From a checkpoint of a small transformer trained on Wikipedia: local attention windows.
Each number is 200 + 30 x the weight over its row's rms, rounded and kept within 0 to 999. Layers, rows and columns count from 0. The size before them is the row's rms in percent of the matrix's.

# layer 6 attention query, 192x192, rms 0.116, rows 87-105, columns 0-191
108,135,212,178,208,183,200,173,263,195,255,232,179,191,180,176,248,167,246,228,191,179,186,185,205,227,223,189,172,223,196,205,248,203,132,222,195,223,248,156,193,211,207,214,205,212,271,151,187,156,220,198,143,213,225,176,232,214,248,227,179,192,228,199,136,166,214,214,180,205,229,148,177,168,191,192,194,179,170,299,197,199,196,166,195,194,169,194,185,200,215,179,183,175,252,169,170,151,207,208,220,154,175,199,208,176,208,210,226,222,176,235,206,163,215,226,184,173,174,232,176,200,163,208,249,215,192,242,240,189,150,200,239,166,221,207,229,169,173,206,200,236,265,212,277,251,249,212,204,226,228,201,177,210,150,235,224,202,172,180,199,175,158,194,188,155,201,192,156,238,196,208,234,185,160,156,225,202,165,233,227,199,236,209,135,202,184,224,190,241,183,217,253
101,130,212,183,134,163,137,181,216,262,204,173,168,172,196,202,170,184,223,193,218,233,198,201,238,176,172,193,223,184,206,179,171,221,233,226,255,222,219,239,192,231,194,194,180,229,198,222,230,215,193,213,271,164,208,182,209,247,161,193,188,201,239,183,150,236,192,186,236,212,180,198,200,223,179,163,191,213,239,200,188,156,158,157,242,170,234,134,165,231,214,260,209,173,209,231,199,175,171,224,175,214,229,136,142,218,215,220,232,171,229,217,233,164,207,149,260,237,193,265,189,228,187,213,191,225,192,238,233,215,173,195,182,223,130,175,217,235,211,244,207,243,162,187,202,202,147,172,152,184,198,212,220,191,184,189,232,188,192,228,180,196,154,173,226,221,183,244,249,171,182,234,210,170,196,233,201,164,199,230,213,215,247,181,185,245,215,181,196,148,248,157,169
104,203,262,186,230,194,224,248,233,187,191,166,243,209,199,225,265,173,255,200,158,185,207,173,187,165,231,226,212,193,221,199,207,207,264,257,235,235,211,203,225,204,198,174,210,201,187,228,173,134,232,205,258,225,199,161,178,153,235,204,247,171,183,157,157,229,227,207,233,217,199,170,162,207,183,219,157,203,124,147,175,179,202,181,127,208,192,170,215,202,211,142,207,175,215,178,187,216,234,141,195,189,190,187,170,158,197,226,233,213,184,244,247,220,195,198,256,160,255,210,176,194,183,188,249,212,197,192,196,175,149,123,189,198,195,245,160,204,180,175,261,225,175,197,223,223,211,176,220,235,216,203,232,239,173,187,217,195,189,161,195,250,147,197,192,165,164,199,193,205,175,207,235,162,186,220,218,213,107,204,211,217,232,229,238,223,198,210,195,215,206,166,202
089,132,223,181,154,134,207,222,239,143,190,208,213,151,220,169,220,145,198,225,193,197,180,146,181,195,213,207,158,197,254,228,177,185,142,157,251,188,201,212,172,227,207,217,198,181,266,165,206,228,181,196,190,183,195,156,207,187,156,227,207,198,202,142,155,194,132,207,255,208,225,233,207,207,169,165,181,229,153,180,195,191,249,218,177,138,205,202,164,214,228,246,204,173,215,199,166,180,197,129,177,211,249,202,188,169,197,156,272,151,233,197,194,194,208,172,244,187,225,238,176,184,114,217,219,227,179,179,183,187,227,255,249,204,223,215,211,177,193,213,193,178,220,216,182,191,199,243,209,198,220,189,235,234,227,164,229,226,212,230,191,161,168,149,194,218,216,210,237,206,226,180,187,248,202,230,160,257,220,206,159,182,223,239,179,228,186,180,215,197,196,205,243
092,125,202,219,206,179,162,181,265,187,163,227,184,212,202,233,224,212,206,267,178,226,204,176,188,137,179,203,197,227,187,204,223,199,177,268,191,174,212,201,184,218,234,195,181,204,239,166,178,139,256,173,169,233,195,166,205,213,170,199,231,137,180,145,175,167,227,198,229,171,224,141,216,175,184,185,206,232,177,193,202,222,169,210,161,232,242,203,191,215,164,259,166,237,193,217,124,179,227,189,196,197,202,171,189,256,219,198,198,185,194,224,162,165,196,244,242,241,181,196,182,260,168,209,228,195,141,203,176,166,243,143,205,215,257,212,174,219,165,213,157,161,165,184,198,268,205,227,245,168,189,118,213,230,194,184,213,229,216,211,237,228,286,208,178,183,189,195,178,223,219,206,209,214,193,224,191,219,217,172,164,178,223,222,208,159,188,186,228,225,204,206,211
068,235,202,167,180,156,239,201,203,192,186,190,179,199,210,206,153,151,212,177,183,232,174,213,191,197,224,206,208,140,180,185,211,196,224,198,236,210,194,263,162,253,178,200,163,213,175,202,243,224,235,197,229,158,196,170,173,223,196,222,171,152,191,198,190,169,193,254,219,162,180,182,153,197,122,194,233,150,185,181,206,168,224,227,224,219,160,190,248,238,170,234,210,170,240,174,196,170,189,197,241,251,191,234,267,249,158,214,204,185,215,255,188,186,182,203,179,224,147,180,211,173,217,147,200,174,198,196,130,221,206,160,195,217,209,178,207,193,205,210,175,202,202,168,155,240,195,205,208,197,223,188,183,271,264,180,256,206,192,245,229,232,225,217,203,146,211,187,214,228,205,201,264,214,207,144,128,230,202,280,221,223,211,210,219,201,242,213,204,148,211,212,138
105,221,185,155,237,205,252,141,196,194,203,195,205,166,174,209,221,183,192,213,162,182,212,237,206,174,221,200,182,242,213,182,235,203,140,227,195,178,200,140,233,189,161,169,133,223,214,203,217,205,168,240,192,255,180,156,198,175,236,187,200,150,179,221,183,204,223,196,190,180,246,171,203,194,167,195,208,151,211,212,233,187,189,206,223,199,188,216,179,264,170,160,191,215,232,195,153,167,188,233,203,137,144,226,177,230,207,192,243,229,198,198,255,182,175,152,157,214,178,150,171,184,235,210,175,238,251,203,182,212,162,177,212,237,273,155,170,208,164,220,222,248,193,214,244,211,243,179,196,262,194,204,161,146,216,277,220,200,183,184,239,205,258,180,247,180,222,205,194,227,228,216,203,186,225,201,221,215,226,211,227,257,243,194,222,193,233,181,164,189,231,121,188
102,188,240,165,163,228,177,180,190,240,237,228,208,200,197,213,210,190,185,244,183,143,206,239,269,177,234,204,201,157,175,208,233,226,190,274,183,256,193,167,190,211,194,222,182,231,182,181,206,163,168,215,224,190,235,217,149,162,268,228,227,191,157,231,233,186,153,221,205,245,205,205,184,220,248,232,232,215,173,171,189,209,176,199,216,167,176,205,148,224,188,230,202,181,161,191,204,213,228,164,190,185,234,172,161,134,187,193,223,188,264,161,198,182,221,211,226,235,285,158,169,161,190,202,203,219,203,209,196,218,160,175,137,180,178,172,239,200,201,209,249,209,194,169,187,246,181,179,249,235,225,214,174,200,219,120,227,180,160,150,175,164,184,190,284,217,235,181,169,201,188,195,207,172,201,209,236,198,207,192,264,172,241,237,209,198,192,237,186,175,237,183,192
084,225,125,199,231,218,182,196,210,232,208,231,215,194,222,157,158,187,157,202,152,205,208,188,219,241,207,187,170,216,184,263,216,169,252,232,171,220,199,256,221,186,167,182,153,227,193,154,201,182,204,168,214,220,140,207,159,222,243,215,192,214,119,241,210,222,220,197,191,170,212,176,225,231,175,231,191,210,192,156,211,186,213,175,190,136,172,182,231,219,255,181,213,179,182,154,143,216,171,187,248,182,191,232,191,237,224,229,188,195,198,212,237,203,191,239,175,198,232,195,179,190,191,175,220,185,199,171,244,167,236,196,180,205,238,159,176,212,164,200,203,177,247,179,169,153,192,177,266,248,186,188,255,274,234,249,172,240,239,212,182,173,251,219,184,204,258,186,186,218,202,179,214,254,212,224,177,239,230,220,155,200,188,168,168,214,222,199,172,171,217,232,119
102,226,189,185,271,177,222,183,230,174,130,205,245,177,200,151,214,169,185,181,207,173,218,251,189,202,192,205,175,216,220,232,188,189,181,141,199,177,160,201,179,203,238,238,210,194,206,185,188,241,197,186,184,210,192,214,158,197,186,278,209,207,264,100,217,231,206,205,218,199,195,250,239,228,218,154,196,164,238,175,220,217,196,214,175,243,188,238,188,233,233,224,181,192,185,212,186,181,161,170,196,254,209,225,198,189,222,132,199,216,204,185,229,194,222,204,214,214,224,221,228,211,227,207,238,139,166,208,194,137,150,225,167,189,186,204,230,177,198,149,225,163,203,126,198,184,203,225,228,275,255,194,189,179,217,234,225,225,187,232,196,196,217,199,231,184,176,154,194,242,180,183,155,204,135,142,253,195,214,217,196,232,164,195,250,195,241,180,195,180,146,186,236
095,172,135,195,235,159,195,183,180,200,160,198,159,221,204,182,238,176,188,188,138,176,261,192,221,209,235,238,185,195,156,213,237,188,249,249,184,208,241,188,200,189,162,259,202,189,240,195,182,200,201,173,168,203,176,233,158,216,217,232,210,264,225,215,216,225,199,198,239,211,184,169,160,181,209,175,169,224,136,148,219,201,150,189,182,163,181,198,183,185,254,216,213,187,220,230,181,186,152,209,184,202,161,208,180,209,230,199,149,140,164,206,169,224,175,250,192,165,223,190,245,273,170,150,184,179,156,211,192,167,194,178,171,142,219,219,161,186,219,195,285,185,192,178,221,178,190,233,168,207,215,223,251,196,171,246,205,246,190,234,196,166,243,192,184,198,206,193,201,223,158,242,275,186,170,171,205,222,191,170,218,222,159,167,198,202,209,202,226,253,161,255,188
084,186,199,175,196,224,161,233,227,217,180,185,158,205,211,195,202,207,174,183,207,226,165,216,180,217,177,232,239,251,205,196,177,173,169,188,168,158,153,174,160,207,198,200,159,218,243,240,192,242,201,178,175,245,201,207,155,208,182,246,199,170,200,217,252,201,218,167,224,162,191,160,315,212,207,178,231,209,230,255,248,263,156,207,162,155,210,183,147,207,226,193,198,217,196,208,172,237,266,172,212,249,186,199,142,188,179,223,223,148,268,164,222,208,256,191,206,187,176,193,217,141,227,191,241,244,199,239,196,205,204,222,155,187,196,152,200,168,146,187,200,178,247,209,187,181,140,204,230,191,223,252,194,209,176,197,207,192,198,260,168,217,198,152,195,230,221,202,237,168,199,205,152,206,236,221,175,204,215,202,214,148,199,215,177,162,192,182,167,190,164,194,263
108,189,212,212,135,217,235,204,211,266,201,182,141,134,152,195,203,155,228,229,196,227,159,157,244,194,189,205,203,205,194,198,160,196,183,213,200,236,206,207,247,171,180,308,203,212,215,142,217,152,213,188,207,245,237,211,273,235,212,205,180,164,197,239,181,219,209,171,255,171,212,202,221,244,203,184,212,206,200,204,239,221,176,167,253,194,131,157,223,182,239,213,180,197,185,189,205,210,171,187,185,244,245,202,197,185,225,217,167,158,215,161,209,210,189,201,234,232,156,287,156,249,193,166,256,179,239,195,250,195,212,198,199,72,153,178,232,179,204,216,185,176,191,181,213,203,198,181,209,181,208,221,192,194,205,224,219,207,227,204,227,191,183,224,161,160,185,195,200,205,196,196,198,186,159,158,185,205,191,181,215,171,190,206,170,182,157,225,186,192,208,161,196
110,194,215,199,196,188,150,199,213,219,133,203,228,174,157,185,166,226,242,214,184,184,244,178,182,229,185,175,192,204,227,211,203,267,158,198,172,223,237,191,143,168,219,168,203,235,190,239,210,170,179,153,179,260,214,188,227,215,230,205,241,224,223,131,218,245,163,191,229,203,180,180,172,260,151,225,194,233,138,187,172,202,227,190,186,252,155,209,192,187,215,224,218,211,181,164,178,226,195,174,227,171,226,228,162,189,204,209,194,229,238,190,166,220,200,179,221,247,231,251,164,215,202,156,243,204,202,187,254,180,239,226,189,209,239,260,214,181,250,163,221,176,119,195,163,189,184,158,200,193,185,208,202,206,192,195,175,219,212,186,170,146,255,156,186,175,209,243,184,148,200,205,132,239,209,245,235,242,183,189,178,165,195,187,232,208,227,197,164,192,256,186,141
078,234,204,230,194,218,161,202,187,224,246,232,217,227,192,209,209,232,229,224,238,173,229,185,245,181,210,197,193,212,200,250,216,208,209,195,175,224,179,193,217,202,190,199,232,157,180,192,211,243,205,263,194,173,213,191,202,163,207,131,214,194,208,219,195,177,187,216,188,259,203,225,174,189,220,208,227,284,261,145,177,178,248,210,241,241,145,186,278,180,230,188,155,220,156,183,219,221,140,254,185,176,243,171,235,222,250,186,118,250,187,215,191,159,149,228,210,233,202,235,121,194,197,186,216,184,239,187,210,185,166,209,182,205,155,189,197,202,193,201,154,203,155,193,255,158,212,207,267,187,144,175,248,175,213,235,203,173,177,143,224,204,211,201,184,208,195,199,207,201,240,184,188,210,242,162,149,216,248,200,214,194,220,229,183,223,169,233,246,193,206,187,205
088,161,230,164,225,214,270,184,168,181,212,161,168,203,250,157,128,170,183,185,219,219,182,215,183,230,212,190,238,142,201,192,213,150,214,160,209,184,215,185,181,261,209,225,196,231,171,163,224,206,183,174,222,148,232,172,152,224,182,252,127,200,199,183,150,163,204,207,225,145,188,179,206,167,201,212,205,174,192,182,196,142,212,228,216,171,245,127,176,223,212,187,235,194,182,207,222,131,212,187,205,241,188,166,277,206,157,243,170,178,243,251,212,197,186,177,179,212,185,200,248,235,218,188,136,179,214,212,171,223,204,162,208,185,197,196,221,198,197,222,157,225,167,140,190,246,181,183,210,181,226,247,247,223,204,208,235,213,198,238,236,172,221,215,187,184,231,204,192,269,225,247,193,198,176,155,178,201,183,212,193,209,185,179,251,145,228,208,192,166,173,215,197
098,180,231,207,225,127,169,195,171,181,212,200,229,219,202,197,146,237,219,210,208,254,183,202,201,243,264,179,221,195,222,177,230,157,166,155,223,162,200,226,232,169,190,162,209,209,212,186,249,213,203,250,150,150,224,258,161,152,187,178,130,186,182,263,253,219,197,213,193,223,180,265,201,149,186,223,231,222,206,187,236,161,225,205,208,182,231,192,222,195,232,279,207,193,176,246,169,209,205,135,218,213,203,217,188,156,189,190,172,221,225,150,226,180,240,203,174,183,181,166,185,187,205,208,246,202,175,213,184,243,205,226,214,219,223,193,255,221,214,185,188,153,190,234,218,129,161,189,169,210,202,180,138,151,175,210,151,204,181,213,162,161,142,207,236,236,209,213,183,193,175,233,185,257,224,212,180,166,218,205,174,224,211,234,205,249,222,239,175,215,183,188,208
100,203,149,145,195,210,185,212,210,225,197,229,186,173,214,237,224,212,256,191,155,323,200,170,208,200,205,197,164,192,137,204,161,160,266,235,225,212,196,255,193,137,152,178,187,230,217,220,186,190,218,183,109,175,164,197,222,189,242,188,196,179,202,175,238,168,257,162,198,220,186,235,255,152,168,151,244,225,232,215,221,211,194,211,137,175,186,220,209,270,167,205,202,211,229,216,173,185,167,201,225,144,182,185,176,237,194,135,204,179,233,190,224,225,220,174,144,253,197,216,223,218,211,254,202,199,181,178,217,173,191,170,166,181,210,216,167,209,161,221,177,201,290,200,211,197,171,231,221,190,166,175,161,193,211,183,162,181,195,213,213,186,235,233,225,196,205,197,211,163,156,205,198,180,167,233,216,195,212,206,214,227,207,206,182,208,213,188,213,226,206,169,197
104,186,226,233,199,204,173,178,200,195,164,157,166,177,206,136,144,152,221,183,176,204,218,166,187,231,207,197,196,207,217,188,196,190,182,210,190,172,208,197,214,233,183,191,196,198,140,155,198,232,146,119,166,250,200,140,155,225,144,169,171,241,145,201,226,231,191,189,204,203,240,199,229,199,239,221,220,152,223,174,221,229,203,191,203,151,225,205,229,174,206,192,197,219,188,187,191,143,150,192,226,137,221,188,170,238,179,177,202,147,224,191,203,220,202,177,186,268,275,211,164,187,246,244,178,221,177,192,211,177,236,206,252,212,233,175,271,155,168,195,183,226,243,239,187,222,183,192,254,241,264,193,199,254,214,228,178,220,214,219,193,180,250,223,167,202,205,211,257,152,177,221,194,232,252,198,200,200,229,220,191,214,208,214,165,201,228,178,170,160,208,249,181
# layer 6 attention key, 192x192, rms 0.114, rows 87-104, columns 0-191
100,173,220,122,196,189,196,231,207,155,204,191,183,216,168,196,244,198,247,193,179,240,225,166,192,211,216,240,189,266,169,167,244,175,172,227,181,217,188,229,166,230,181,227,252,212,194,182,192,217,198,214,216,186,297,222,209,198,185,181,172,224,207,188,216,253,228,220,160,240,178,101,166,188,188,149,214,197,224,167,166,214,208,213,211,199,215,241,186,223,192,196,215,199,266,161,170,122,252,254,189,156,195,205,252,199,177,185,215,262,181,175,208,189,160,226,204,173,279,223,209,175,179,225,141,190,186,149,192,203,166,215,189,203,176,156,198,214,163,237,215,201,171,193,214,212,146,198,199,247,201,186,214,169,151,242,237,215,224,200,157,222,206,198,184,243,213,186,174,180,181,183,170,202,169,171,206,216,216,212,227,193,178,240,194,219,126,229,200,198,168,232,185
098,175,152,146,224,198,166,176,258,288,233,171,216,209,185,184,255,196,242,182,182,184,198,227,247,228,116,157,203,157,189,231,194,211,170,169,268,237,181,193,232,232,206,200,188,224,258,238,171,186,153,148,199,226,202,112,136,171,206,184,223,179,234,214,195,264,158,183,219,232,226,178,223,152,234,180,199,203,182,167,192,207,185,250,201,157,236,155,183,193,180,234,198,163,181,214,219,169,199,230,246,193,220,171,189,174,198,225,211,196,217,203,202,207,191,213,176,201,196,184,229,212,186,268,191,178,229,222,201,230,189,167,183,179,184,210,193,219,238,223,187,234,155,161,174,213,171,220,173,172,191,252,182,207,128,200,203,188,170,203,229,202,193,168,179,204,192,238,215,163,225,243,226,173,256,216,217,203,227,257,177,189,216,211,158,196,167,195,162,210,186,148,203
099,225,199,161,176,198,200,239,202,206,210,151,194,200,183,227,201,146,317,216,170,215,236,153,166,183,136,259,184,180,218,199,229,224,205,188,213,194,146,270,265,196,207,211,199,195,167,223,204,162,242,162,208,199,164,183,240,172,180,173,262,208,155,227,234,187,197,226,176,205,203,140,184,124,205,203,176,187,224,155,150,223,236,227,148,140,213,219,164,193,248,168,206,253,187,201,190,210,259,161,156,187,192,164,222,161,206,183,184,209,236,240,225,170,187,264,165,195,192,202,180,200,253,187,192,181,217,195,206,206,199,220,222,183,191,254,194,208,150,245,185,200,211,170,237,196,167,204,186,207,220,192,223,224,236,219,188,172,248,188,191,178,145,176,189,198,149,211,195,221,227,155,154,196,196,244,207,187,215,172,207,217,164,220,200,186,210,228,189,233,227,200,219
085,221,192,190,219,202,192,219,167,250,211,198,192,217,162,193,222,196,222,167,169,205,184,197,205,183,206,146,196,192,253,197,187,160,148,221,204,240,194,194,192,192,201,194,157,204,232,174,173,256,179,165,229,255,239,95,159,180,183,189,220,193,193,139,180,254,162,200,243,186,194,201,202,215,207,224,207,193,174,216,184,178,158,175,184,148,242,164,147,203,221,194,168,204,244,201,135,164,203,242,225,166,226,175,220,185,212,209,217,203,204,264,183,242,191,203,187,208,230,222,188,183,161,243,184,261,245,188,154,248,230,203,176,208,200,155,194,227,213,213,201,246,181,176,214,230,236,198,199,198,153,193,212,191,220,181,258,226,289,197,188,163,156,217,229,239,207,234,185,169,258,170,199,222,201,198,214,220,159,182,176,194,203,194,184,222,149,207,221,150,102,241,211
091,194,219,210,222,191,202,232,246,196,176,222,171,195,153,179,194,193,211,219,179,233,210,147,224,158,186,161,238,191,161,229,187,204,215,237,179,153,171,194,169,178,217,173,223,191,219,219,182,218,253,146,204,246,235,194,178,170,158,202,184,182,148,200,205,138,231,167,204,181,157,204,218,197,203,217,234,235,216,229,220,244,172,210,226,160,212,237,198,146,172,166,183,252,180,203,155,188,256,265,156,210,199,145,213,235,261,207,206,230,197,202,220,137,204,211,228,234,163,230,152,200,206,206,237,213,232,136,115,187,230,194,237,302,228,221,167,224,175,200,197,174,197,216,163,258,180,195,198,217,174,154,244,194,178,200,255,224,205,204,237,211,226,166,222,194,187,192,187,196,222,208,200,176,189,227,195,170,156,161,181,197,179,202,173,193,191,251,269,177,210,207,228
099,195,198,216,168,177,190,262,187,160,248,245,237,226,171,222,196,152,169,235,179,190,189,210,193,196,238,237,211,203,163,143,161,190,223,174,233,195,233,199,177,206,184,212,91,213,186,209,243,167,230,205,210,170,185,190,140,262,187,198,173,189,193,165,182,182,225,222,214,153,166,154,196,212,169,221,230,218,175,198,217,201,229,206,210,163,198,193,207,185,173,261,217,240,233,197,187,170,201,190,232,224,224,243,152,264,176,206,156,170,184,254,197,178,201,187,182,186,193,191,233,251,198,185,166,189,142,181,155,212,220,182,266,249,164,195,250,202,199,170,185,193,169,225,173,206,214,243,169,165,201,217,223,206,203,178,181,190,218,246,182,245,202,232,178,163,179,165,224,225,231,213,221,242,217,218,172,144,220,273,197,203,245,186,155,133,186,186,172,136,205,195,187
100,196,196,122,196,223,183,205,197,178,211,154,185,196,200,231,242,205,181,226,175,181,190,197,283,227,144,204,235,199,195,183,172,233,169,193,180,144,255,134,208,213,147,237,177,201,182,243,212,222,202,214,169,226,177,161,205,234,150,165,166,152,226,242,193,214,172,167,215,217,211,177,197,212,217,187,147,193,162,239,216,211,210,193,240,212,257,239,185,244,224,264,199,266,215,219,190,141,202,192,164,181,225,201,200,182,206,227,182,211,188,159,179,188,209,204,153,196,215,205,195,191,216,205,222,258,200,135,235,180,188,217,228,214,231,180,185,209,126,236,179,182,191,196,217,220,190,213,199,237,176,230,212,218,250,212,228,246,200,197,199,210,271,198,206,208,203,167,234,254,136,174,213,231,190,203,176,197,166,251,202,195,244,212,260,191,171,139,168,234,238,167,157
097,175,143,170,149,213,159,208,226,225,244,207,216,195,232,207,252,229,240,246,225,163,184,231,182,167,175,143,205,181,234,196,205,248,221,162,210,178,183,206,217,208,183,207,168,220,202,179,212,159,227,145,226,181,214,173,204,215,231,226,242,230,192,226,195,237,235,283,199,215,155,139,221,158,215,190,280,243,206,179,244,184,212,203,190,188,149,208,187,229,225,199,227,157,211,230,220,207,206,158,162,140,199,173,214,195,215,218,224,162,204,202,211,253,220,219,164,194,248,188,211,189,234,222,207,189,252,183,193,195,163,219,162,183,156,176,188,199,228,203,198,224,233,127,234,179,222,205,212,177,181,163,182,181,211,186,232,183,201,186,189,227,177,179,198,208,237,229,212,264,169,145,176,167,206,163,181,193,253,186,210,162,231,193,235,235,184,255,171,211,277,132,176
089,210,217,239,224,174,180,252,160,155,191,219,222,210,207,217,198,234,134,245,152,154,217,213,234,198,242,255,194,154,195,240,158,189,200,238,115,267,158,194,172,211,183,215,143,210,233,159,212,152,228,183,226,183,181,223,178,207,213,238,172,198,197,224,207,162,190,252,230,212,252,216,186,183,181,210,164,230,195,228,230,194,216,160,236,200,195,199,215,191,220,265,229,250,168,238,113,192,184,196,213,153,219,208,239,224,236,169,195,165,183,236,202,195,208,151,195,171,192,187,141,219,226,205,176,179,197,192,203,173,189,175,226,216,180,164,170,203,204,202,204,209,171,154,209,183,223,216,194,163,180,225,178,231,229,169,160,231,272,208,160,245,239,202,204,185,188,197,200,240,182,219,218,236,148,244,204,173,219,255,189,170,131,196,251,214,199,179,197,171,213,184,173
097,201,212,191,215,198,160,175,213,253,166,239,234,175,200,181,241,162,225,202,201,239,199,289,191,211,238,222,160,244,204,234,191,176,216,182,261,151,184,182,223,156,224,213,205,158,230,195,177,217,218,199,189,218,188,179,194,276,225,167,153,223,208,180,183,170,215,149,169,189,255,226,214,239,209,191,215,179,165,206,146,215,230,193,162,255,243,244,202,238,207,215,185,184,157,171,216,165,145,178,170,226,200,205,182,171,179,232,206,251,216,240,173,231,155,225,244,185,237,181,217,204,205,213,201,187,207,208,168,158,215,227,129,178,197,165,246,210,198,212,202,191,166,206,188,129,198,196,221,163,246,181,216,212,216,240,169,202,273,198,197,216,208,181,249,130,192,184,242,226,213,175,218,234,168,193,208,221,177,168,223,217,195,187,161,180,274,191,164,175,142,178,193
086,186,217,228,203,186,161,260,166,197,207,202,190,171,180,212,236,181,176,243,210,206,200,243,180,183,199,270,173,220,183,265,206,197,188,272,216,251,197,200,242,218,170,202,225,194,191,198,205,208,217,141,185,168,174,248,203,219,215,201,169,250,235,191,234,205,171,194,253,184,206,194,162,208,223,208,177,230,166,225,192,148,220,192,201,215,238,236,195,162,203,191,198,251,181,199,205,190,137,226,181,158,195,231,169,218,196,177,213,175,188,231,250,228,243,236,206,183,240,169,222,199,238,151,185,141,120,263,178,180,134,148,212,196,170,208,223,240,175,232,266,161,184,157,203,201,156,206,198,190,197,188,193,232,147,188,177,188,246,180,223,154,207,127,223,202,234,200,214,208,180,184,212,182,179,214,210,164,243,144,181,184,134,202,211,201,191,223,153,233,146,209,196
098,178,180,184,240,181,170,185,225,225,173,214,182,231,196,200,169,207,171,210,169,195,181,208,178,192,228,233,263,168,181,157,200,211,220,193,242,204,161,161,193,168,180,199,132,209,224,204,217,245,212,182,225,190,216,202,196,176,235,218,233,172,202,224,227,166,255,192,228,211,186,187,199,184,173,180,240,229,165,212,222,176,172,150,187,171,257,176,206,201,230,165,213,220,194,211,178,182,235,177,243,241,234,202,204,237,208,216,214,195,179,231,215,181,252,183,202,194,154,242,216,192,218,207,208,258,242,166,227,238,227,185,111,222,195,116,248,191,186,216,254,204,217,234,197,168,197,250,176,196,190,223,210,268,173,206,163,227,150,250,210,263,168,150,200,192,162,197,187,233,147,173,231,157,208,176,172,190,119,172,168,174,175,183,215,238,161,187,190,159,136,226,243
101,193,269,211,163,201,196,132,206,247,200,262,202,207,169,237,207,241,267,210,213,174,167,147,205,208,163,211,199,154,182,193,184,204,142,207,184,262,170,201,247,240,199,243,185,216,170,166,193,224,199,199,177,193,272,220,240,195,182,227,210,184,146,198,191,231,204,201,236,205,195,213,206,218,209,205,221,209,186,212,244,160,193,221,239,178,147,214,219,157,219,253,190,230,209,182,198,169,182,285,228,179,190,238,171,188,150,170,276,202,239,207,219,228,141,182,213,190,195,161,206,202,198,176,191,153,174,209,172,204,212,212,184,213,159,186,188,212,189,208,182,182,178,244,181,222,196,209,199,202,251,207,216,203,166,274,188,246,168,206,185,194,242,193,174,183,162,171,214,200,141,222,195,150,184,181,230,202,240,186,143,181,187,150,220,238,122,247,165,187,194,167,190
104,166,157,193,222,175,158,136,254,173,200,228,202,189,173,165,174,229,208,197,173,176,209,260,208,223,205,193,182,203,242,190,142,235,202,182,149,260,212,209,230,212,182,230,162,235,225,220,238,221,229,180,180,213,256,159,212,154,216,186,266,177,185,194,195,175,161,194,243,224,165,225,155,196,213,165,243,241,204,198,171,231,240,204,187,243,213,202,250,167,197,243,207,213,168,215,173,160,250,213,202,209,202,167,190,215,246,225,190,179,205,183,190,154,163,192,162,172,185,193,150,199,227,215,258,185,212,185,157,241,183,196,202,217,241,208,199,192,241,219,200,156,202,165,173,173,229,229,171,146,242,201,158,158,214,187,167,208,282,223,145,199,209,220,168,225,206,230,207,182,208,152,223,215,211,167,168,208,203,167,190,220,137,211,196,202,282,267,210,163,221,197,177
147,212,202,188,214,246,240,172,178,215,220,197,182,221,206,202,198,212,220,195,205,232,250,202,217,215,184,193,180,196,207,290,220,173,202,200,162,229,176,223,187,154,208,218,253,180,188,188,150,199,199,236,167,241,192,173,193,164,195,226,178,216,171,218,176,239,177,213,169,273,193,230,221,170,232,184,205,185,186,244,165,234,228,183,213,211,158,217,190,232,170,211,165,158,187,159,217,201,193,213,149,184,202,247,230,112,229,174,234,247,222,171,191,196,188,242,221,244,211,165,192,169,185,185,172,189,246,215,204,170,177,242,239,177,205,257,106,200,206,194,194,234,219,173,188,206,171,127,292,191,227,195,194,197,207,191,212,178,182,127,214,160,238,202,216,163,192,211,212,198,219,215,165,203,194,212,228,192,231,180,189,169,227,266,174,177,248,197,253,258,245,168,240
104,133,202,234,195,200,183,250,199,181,225,210,196,203,177,196,225,147,179,240,193,161,181,227,152,207,270,222,214,175,150,164,147,228,136,189,218,163,202,152,213,246,177,178,156,182,190,201,194,232,180,200,200,157,228,239,181,249,215,181,205,168,183,159,221,187,240,167,224,163,160,143,172,199,177,208,225,226,169,196,210,173,209,201,216,171,231,189,234,239,219,186,215,217,220,212,200,188,199,206,235,211,215,158,176,238,222,228,152,173,192,216,224,290,154,175,198,203,195,210,159,224,130,209,199,174,166,235,187,177,223,177,206,238,202,180,245,248,172,229,209,200,164,227,207,202,246,269,165,187,194,215,257,198,170,239,182,165,182,262,230,216,206,185,160,215,158,233,153,182,202,229,235,234,197,200,159,186,207,254,236,205,184,158,230,188,163,187,169,166,188,145,203
090,151,223,145,238,177,182,167,178,214,237,196,212,164,149,176,205,202,155,258,236,168,182,220,212,215,260,173,262,228,181,195,232,177,280,190,211,205,214,262,206,203,218,172,192,206,248,191,174,208,156,245,211,209,168,202,208,240,269,211,189,201,144,185,218,201,229,202,248,246,179,242,167,141,189,205,213,185,201,186,288,219,208,184,253,215,215,175,213,196,187,201,214,182,208,225,205,182,178,146,247,239,192,219,200,197,173,185,161,222,183,224,182,209,193,186,193,211,182,171,178,211,184,202,216,199,210,228,206,241,162,216,198,196,227,169,200,180,233,177,170,219,188,150,198,133,206,190,187,241,181,219,193,215,215,219,212,170,251,182,211,193,130,197,279,149,191,233,210,182,158,203,153,217,192,116,207,192,230,167,213,216,251,194,215,192,142,198,145,213,162,217,202
094,215,219,227,233,167,208,206,182,232,182,227,215,150,213,224,199,135,222,245,165,190,186,93,247,199,206,245,195,193,215,189,177,198,251,170,239,187,186,209,179,170,157,204,186,245,224,207,191,155,185,178,204,207,163,197,147,236,189,185,175,210,233,213,176,143,176,168,239,172,273,241,205,204,189,231,191,199,210,196,227,214,238,227,212,197,190,220,182,122,205,210,224,185,192,231,218,192,188,156,220,151,216,211,241,214,182,196,175,214,200,169,180,145,228,178,194,175,230,238,205,210,260,249,182,206,237,177,190,187,194,198,227,201,235,163,177,167,211,199,226,244,193,206,179,189,194,180,233,228,161,174,187,190,210,191,212,221,171,199,285,189,247,175,242,251,242,162,218,186,117,284,174,195,214,234,210,161,175,196,234,179,187,201,232,195,223,220,148,177,143,213,213